Weights of a small GPT-style language model, trained from scratch on English Wikipedia.
Size: 15 layers, width 192, 2 heads of 96, MLP 768 quick GELU, vocabulary 5631, 12.1M parameters.
Architecture: embeddings untied during training, value embeddings, short convolutions, skips across layers.
Each number is 128 + 32 x the weight over its row's rms, rounded and kept within 0 to 255. Layers, rows and columns count from 0. The size above them is the row's rms in percent of the matrix's.

# layer 7 MLP up, 768x192, rms 0.071, rows 675-767, columns 128-159
size [106 105 100 102  93 100 111 104 107 104 109  98 103  98 102  84  93 101  99 103  95  80  97 102 101  98 101 107  99 102 102  84 113  80  98  94  91 107 103 105  93  98  97 105 109  91  98  96  99 116  94  96 106 101  94  94  92  94 106 101 107 101 105 102  98 112  95 104  98 104 101 108  95 111  96  95 101  95 100  99 117 110  89  97  97  96 124  86 104 109 105  92  97]
[[148 196 146  58 162 122  94 134  73 114 120 109 118 122 136 129 193  95 151 102 100 101  99 133 147 144  59 160 114 138 118 205]
 [105 106 116 124 142 149 100 140 106 160 121 147 137 160 111 165 113 144 130 123 114 126  97  66 119  99 105 136 120 145 190 157]
 [ 92 160 156 163 131 125 116 114 235 160  88 135 172 126 122  79 130 106 132  92 170 130  73 138 116 101 120 108 170  76 115 134]
 [119 146 113 115 109 183 139  85 193 195 119 182 138 142 119 135 170 134 100 119 117 140 131 109 122  98 159  87 140 132  78 171]
 [122 115 148 150 133 143 150 148 108 159 136 161 125 119 112  95 188 109 127 129 147 160 164  69 122 115 114 137 110 119 111 143]
 [ 59 115  59 126 104 141 159 109 122 179 130  73 163 116  90 131 152 124  82 121 115  93 134 152  85  69 156 156 131  92 164 159]
 [ 71 121  91  71 105 152 114 118 115 111 141 132 132  86 155 167  87 168 144 127 107 162  97 154 137 164 106 210 149 127 136 149]
 [160 137 144 102 120 139 107 150 138 121 136  88 129 175 173 141 119  91 120 103  92 145 125 119  73 129 157 159 165 103 114 174]
 [103 174  85 140 154 150  99 155  86 169 151 137 120 124 118 173 145 153  77 112 133 106 126  81 152 162 144 154 130 160  43 101]
 [ 86 125 120  84 144  99 158  32 122 138 156 134  89 132  98  90 168  89  60 169 192 179 165 173 120 119 157 146  93 167 180 120]
 [131 178  74 132  66 143 108 100 194 139  99  98 123 166 129 150 206 224 100 103  73 113 135 161 119 156 121 142 128 143 132 100]
 [ 70 181 154 134 121 136 145 212 139  99 121 183 116 138 101 123 146  90  73 101 147  86 140 119 143 140 160 111 131 146 121 111]
 [104 100 128 145 168 148 157 122  72 148 137 106 157 149  85 140 166 185 117 163 163 111 131 198 114 173 126 139 133 108 118  97]
 [143 130 132 112 119 202 128 139 102 123 135 197 139 177  69  98  92  78 112 185  71 101 109 162 129 121 111 176 124 116 150 117]
 [160  51 170 133 123 151 150 192 145  75  86 121 174 162 204 138  81 125  82  78 121  93 131 106 107  91  67 108 119 154 143 129]
 [125 152  94 143  72 160 115  97 128 137 186 103 125 137  88 114  67 126 114 102 130 168  85 123 102 124 111 117 113 145 123 151]
 [161 127 176 199 186 112 124  75 112 119 102 111  98 150 168  79 107  97  94 160 144 197 128 113  93 140 111 110 124 115 115 109]
 [142 135  79 134 122 177 121 143 128 107  98  98  81 146  67 103 163 113 122 181  83 166 151 137 110  63 186 145 101 102 116 157]
 [118 136 116 102 124  97 162 164 116 139  89 106 100 118 150 191 108 144 162 199 161 161 137 140 128 126 139 124 108 165 162  54]
 [139 217 151 141 107 163 114 135 198 142 118 146 128 138  99 106 120 143 109 128 141 105 148 121 114 133 133 116  99 193 143 100]
 [166 115 136 120  88 167 121 168 119  93 122  70  96 124 169 164 170  94 156 105 157 175 130 149 153 120 112 101 158 147 172 104]
 [102 112  56 175 145  94 128 126 116 127 102 100 173 116 162 109 136  81 148 100 108 110 108 116 144  88 144 142 131 125  69 149]
 [ 66 154 164 173 111 105 172 153 102 136 121 144 153 128 132 137 118  92 189 125 125 153 133  99 108 143  97 131 215 106 118 146]
 [ 63 163 146 142 160 106 107 155 100 136  73 148 145 138 121 157 159  85 160 128 143 170 132 127 134 135 129 146 119 116 118 132]
 [196 108 113 120 116 127 128 150 122 119 144 136 148  68 133 111 120 156 144  88 139 144 154 121 115 105 101 137 152 142  72 126]
 [125 114 147  69 134 145 120 117 157 199  79 145 127 114 124 152 128 148 144 125 118 160 117 119  93 164 116  55 147 134 108 108]
 [136 193 139 149  96 125 141 156 123 142 165  75  83  94 102 186 106 210 145 130  98 197  76 112 119  91  84 163 151 121 146 117]
 [137 127 155  79  90 172 160 163 105 134  89 151 196 197 135 136 146  78 103 142 124 106 156 114  91  59 155  86 117 141  67 123]
 [ 86  85 197 125 176 193 122 172 140 152 146 108 105 115  48 172 100  69 137 156 130 110 131  52  92 124 144 192 129 130  73 139]
 [185 183 118 140  60 117 103  83 149 127 111 172  93 171 150 130 105  81 125 111 207 147  71 126 144  89 162 114 154  96 146 114]
 [197 111 134 137 141 104 108 182 117 143 102 130 124 147 131 175  90  94 138 162  99 104 120 108 140 153  93 164  94 100 157 106]
 [149 156  93 118 130 116 125  91  80 131 134 179 161 118 135  97 116 164 144 165  54 192 140 133  55 128 148 112 105 110 155 138]
 [113 102 119 132 121 143 176 127 143 144 139 157 157 128 153 170 131 147 117 129 135 165 128 137  85 140 142 133 114 129 110 131]
 [107 154 118  96  92  92 198  69 135 170 111 115 193 137 115 163 153 139 154 124  98 132 109 135 171 109  89 140 131 114 175 119]
 [128  58 124 119 137 118 122  87  77 113  70 139 127 157 141 150 206 155 121 160 124 152 124 163 135 175 116 161 141 114 111 156]
 [141 110  96  81 147 138 100  78 117 156 100 114 157 173 101 125  61 137 128 116  98 103  83 130 142 163 134 148 136 166 185 126]
 [161 149 128 154 149 140 169 130 153 208 159  99 162 122 153 123 124 161  92 150 144  85 140 130 127 152 162 116 103 169  90  89]
 [142 141  72 138  75 124 103 104 159 173 152 105 174 133 140  55 122 110  74 117 118 110  70 188 153 142 105 102 132 152 156 176]
 [154 136 111 181  81 177 137  62 131 158 115 152 124 140 104 145 134 173 133 172 109 102 123  86 148 143  66 134 114 163  44 184]
 [143 132 190 142  95 127 126 141 180 102 123  80  83 154 103 108 173 181 188 163  94  91  99 166 175 133  79  64 190 110 116 122]
 [138 151 114 108 122 132 146 135 140 138 134  61 150 118 116 105 207 103 143 140 163 113 121 157  80  87 131 133 161 137 130 241]
 [157 105 103 167 138 101  75  92 151 113 150 141 118 142 145 134 146 147 125 164 116 162 146 136 139 148 150 109 112 175 148 147]
 [158 149 162  77 142 172 178  72 134 170  86 155 136 129 154 109 140 114 184 108 134 199  71 102 174 148 100 143  99  90 102  74]
 [ 93  95 154 191  99 166  88 117 129 108 108 124 163 158 139  98 117 119 111  93 104 113  49  78 120 111 134  80 135 148 145  95]
 [ 67 142 135 166 157 142 160  91 126 115 126 112  94 138 153 137 131  90  93  87 128  97  90 134 112 129  86 143 130 126  94 154]
 [148 105 157 139 143 144 137 130 139 121 120 141 116 185  97 133 116  97 107 137 148  69 139  97 139  67 130  76 146 139  83 211]
 [ 96 127  97  81  96 114 127  91 178 137 122 121 129 113 154 105 155 114 155 108  99  73  84  20 114  89 125 161 124 105 132 165]
 [161 134  59 186 157 114 148 133 140 114 143 133 122 103  75 152 144 123 146  99 130 156  82 120  63 100 129 121 118 129 156 155]
 [111  92 102 124 165 147 173 119  88 121 115 108 113 147 148 184 163 115 104  90 170 172 119 104  82 129 103 170 126 127  98 145]
 [ 70  73 125 189 158 124  65 200 145  85  97 115 100 152 167 138 147  98 101 158 139 140 137 138 135 149 132 127 118 175 108 138]
 [105 162  40 115 124 130 120 136 183 164 138 136 144 132 115  99 122  33 127 119 142 154 128 112 180  56 130 130  84  90 119 179]
 [139 169 145  79  57 112  49 103 159 136 135 110 165 162  86 159 145 102 141 153 112 142 137 152 163 185 151  57  93 100 114 186]
 [137 135 163 142  95 159 137  86 138 109  91 116 164 166 153 172 129  89 173 228 124 143  90 145 103  81 104 128 149 124 127  93]
 [197 162 132 105  74 139 100  94 150 114 134 119 140 148 120 143 102 123 115  83 150 113 137  99 171 127 138 124 185 103 116 105]
 [154 178  91 177  91 115  88 119 120 131 102 184 138 132 138 136  87  85 122 208 130 144 112 122 140  90  76 166 157 113 103 103]
 [197 108  71 144 128 170  64 128 141 125 180 116  87 118 141 159  83 144 152 130 103 169 135  85 102  82  81 146 115 124  88  98]
 [156 155 117  58 147 161 154 104 101  80  82 109 131 128 105 144 105 141 107 135 164 135 131 170 119 145 119 111 131 121 133 172]
 [ 94 107  84 103 144  94 139 101 209  98 122 102 129 146 147 116 172 154 141 184 127 131 191 126 139 143  55 158  84 130  82 110]
 [176 180 157 118 128 115 116 151 101 107 152 140  97 168 148 146 199 147 206 133 192 154  66 165  69 137  62  72 134 116 118 114]
 [150 122 138 102  96 139 148 173 161 161 129 102  41 147 192 147 124 165 198  63 120 121 123 150 108 114 138 130 124 101 145 105]
 [181 154 125 157 145 101  94 116 127 133 112 118 166 104  84 131 153 161  59 159  77 129 127 107 140 173 127 139 165 130 108 126]
 [225 152  99  86 129 176 114 138  75  56 122  94 147 117 118 132 108 135 141 116 117  75 203 111 135 120  90 191 136 172 126 153]
 [102 121  79 147 147 159 195 159  92 141 117 170 162 169 179 182 166 148 116 100 144  81 137  83 193 143  83 123 135 176 124 130]
 [ 86 157 106 179 204 152  85 123 106 178 147 116 129 136 112 121  78 129 134 154  90 125 138  51 159 117 149  79 143 117 106 133]
 [145  67 183 155 137 124 145 125 151 118 115  88 135 129 102 129 119  60  80 110  94 157  43 102 155  78 150 110 120 125 126 128]
 [100 131 100  84 164 133 107  88 140  58 154 108 175 126 149 135  54 129 124 144 150 142  73 127 158  71 123 131 179 107 152 159]
 [120 101 131 128 112 172 112 120  52 134 134 133 126  97 177 174 117 123  72 116  47 167  97 138 127 112 180 204 150  52 153 139]
 [126 168 163  90 109 109 132 107 123 113  93 102 107 136 108 143 123 129  77 129 117 139 107 188 162 160  78 120 108 101  90 146]
 [131 106 163 124 123 186 111 140 148 188 154 104 108 182 125 142 173 180  87 112 164 150 185 145 105 174 112 172 185 154 171 131]
 [174 175 132 204 178 156 165 178 150  87  71 110 114 155 136 127  52 161 141 165 159  99 144 129  41 107 125 118 131 112 116 139]
 [ 69  81 139  76 188  97 102 171 150 116  68 194 116 119 119 121 173 149 115 104 163 129 113 151 158  88  88 150 123 139 157 183]
 [111 162 144  97 132 116 111  69 120 102 158 120 110  71 162 155 136  79 158 136 164 104 157 163 151 111 103  89 128 116 146 135]
 [ 68 188 124 116  62 185 120 155 107 105 116 113 152 215 117 149 156 211 135 146 119 191 141 182 100  73 143 154 125 130  87  92]
 [101 136 147 150 166 117 151 159 114 183  92 117 105 187 154 107 163 135 112 122 105 140 110 153 132 151  83 135 115 121 114  61]
 [148 158 122 151 171  78 152 128  77 129 128 105 165 135 119 151  93 134  92 126  86 148  40 146  71 112 125 215 165 101 130  79]
 [101 166 153 188 137 153 158 114 132 108 136 170 131 172 146 139 191 118 115 128  99  80 113 177 121  70 132 122 125 129 141 135]
 [190 170  73 120 114 126  83 141 125 172 124 141 133 140 104 127 163 160 106 185 150 127 116  99  95 114  98 153 196  98 116 119]
 [ 46 164 126 153 113 134 102 135 129  92 145  89 144 142 125 172 198  73 111  99  94 161 133 154 153 122 114 110 162 156 112 158]
 [ 88 166 214 124 150 200 109 134 132 171 128 190  54  52  96 101 134 156 100 158 144 128 117 135 104 140  68 101  93 132  62 181]
 [114 138  83 117 159 119  58 216 131 166  98 117 110  81 120 148  76 119 153 127 162 189 151 173  50 153  91  87 139 189 127 147]
 [ 97 105 113 227 163 144 123 176 120 127  86 113 132 147 143  75 125 111 110  87  88 102  99 156 126 189 119  99  85 166 155 140]
 [ 96 120 147 109 135 152 107 120 181 131  89 116 107 189 104 136 181 146 150 161 134 137  93 198 131 148 120 173 112 123  82 158]
 [140  97 104 150 127 139  79  70 102 145 171 139 124 136 119 158 112  18 111  79 113 111 150  90 132 163  88 149 153 124 164 115]
 [114 117 118 132 147 123 189 146 102  73 115 129 101 176 104 111 166 128 146 161 148 160 168  86 144 165 140 124 158 150  98  76]
 [110 133  91 128 137 141 128 158 200 149 129 180 106 113 157 154 165  73 147 169 147 132 106 122 120 114 171 134 203 103  57 107]
 [159 145 140 175 163 125 111 135 124 145 122 159 119  80  99 119  72 179 104 149 105 119 110 182 128 145  65 121 136 144 104 176]
 [131 129 118 151  48 171  72 181  86 130 202  73 132  62 138 102 115 129 137 147 138  91 130 140  94  71 177  84 153 160 132 174]
 [118 110 135 142 205 108 112  95 124 121 147 119 141 129 172 107 164 148 154  66  91 115  92 154  83 125  80 177  94 119 132 103]
 [148 102 100 103 148 144 217 160 147 128  96 100 176 161 193 127  91 106 108 158 116 122  81 131 132  81  91 168 140 139  96 125]
 [ 95 107 139 102 160 143 122  82 181 156 155 180 100 120 142 137 127 164 145 119 137 141 166 133 176 125 131 128 155 103 112 120]
 [111 121 148  85 124 111 136 155 170 179 102 167  69  93 139 109 155 135 126 144  70  66 112 139 143 193 142  88 106 150 126  81]
 [ 87 185 194  62 130  89 135 129 159 160 107 123 106 149 148 208  92 120 189 142 106 129  55 153 112 117 107  73 156 147 172 109]
 [ 99 152 183 148 151  93 132  81 114 167  74 116 150 125 137  70 124 125  73 151 139  95 104 119 139 168 115 140 178 104 160  88]]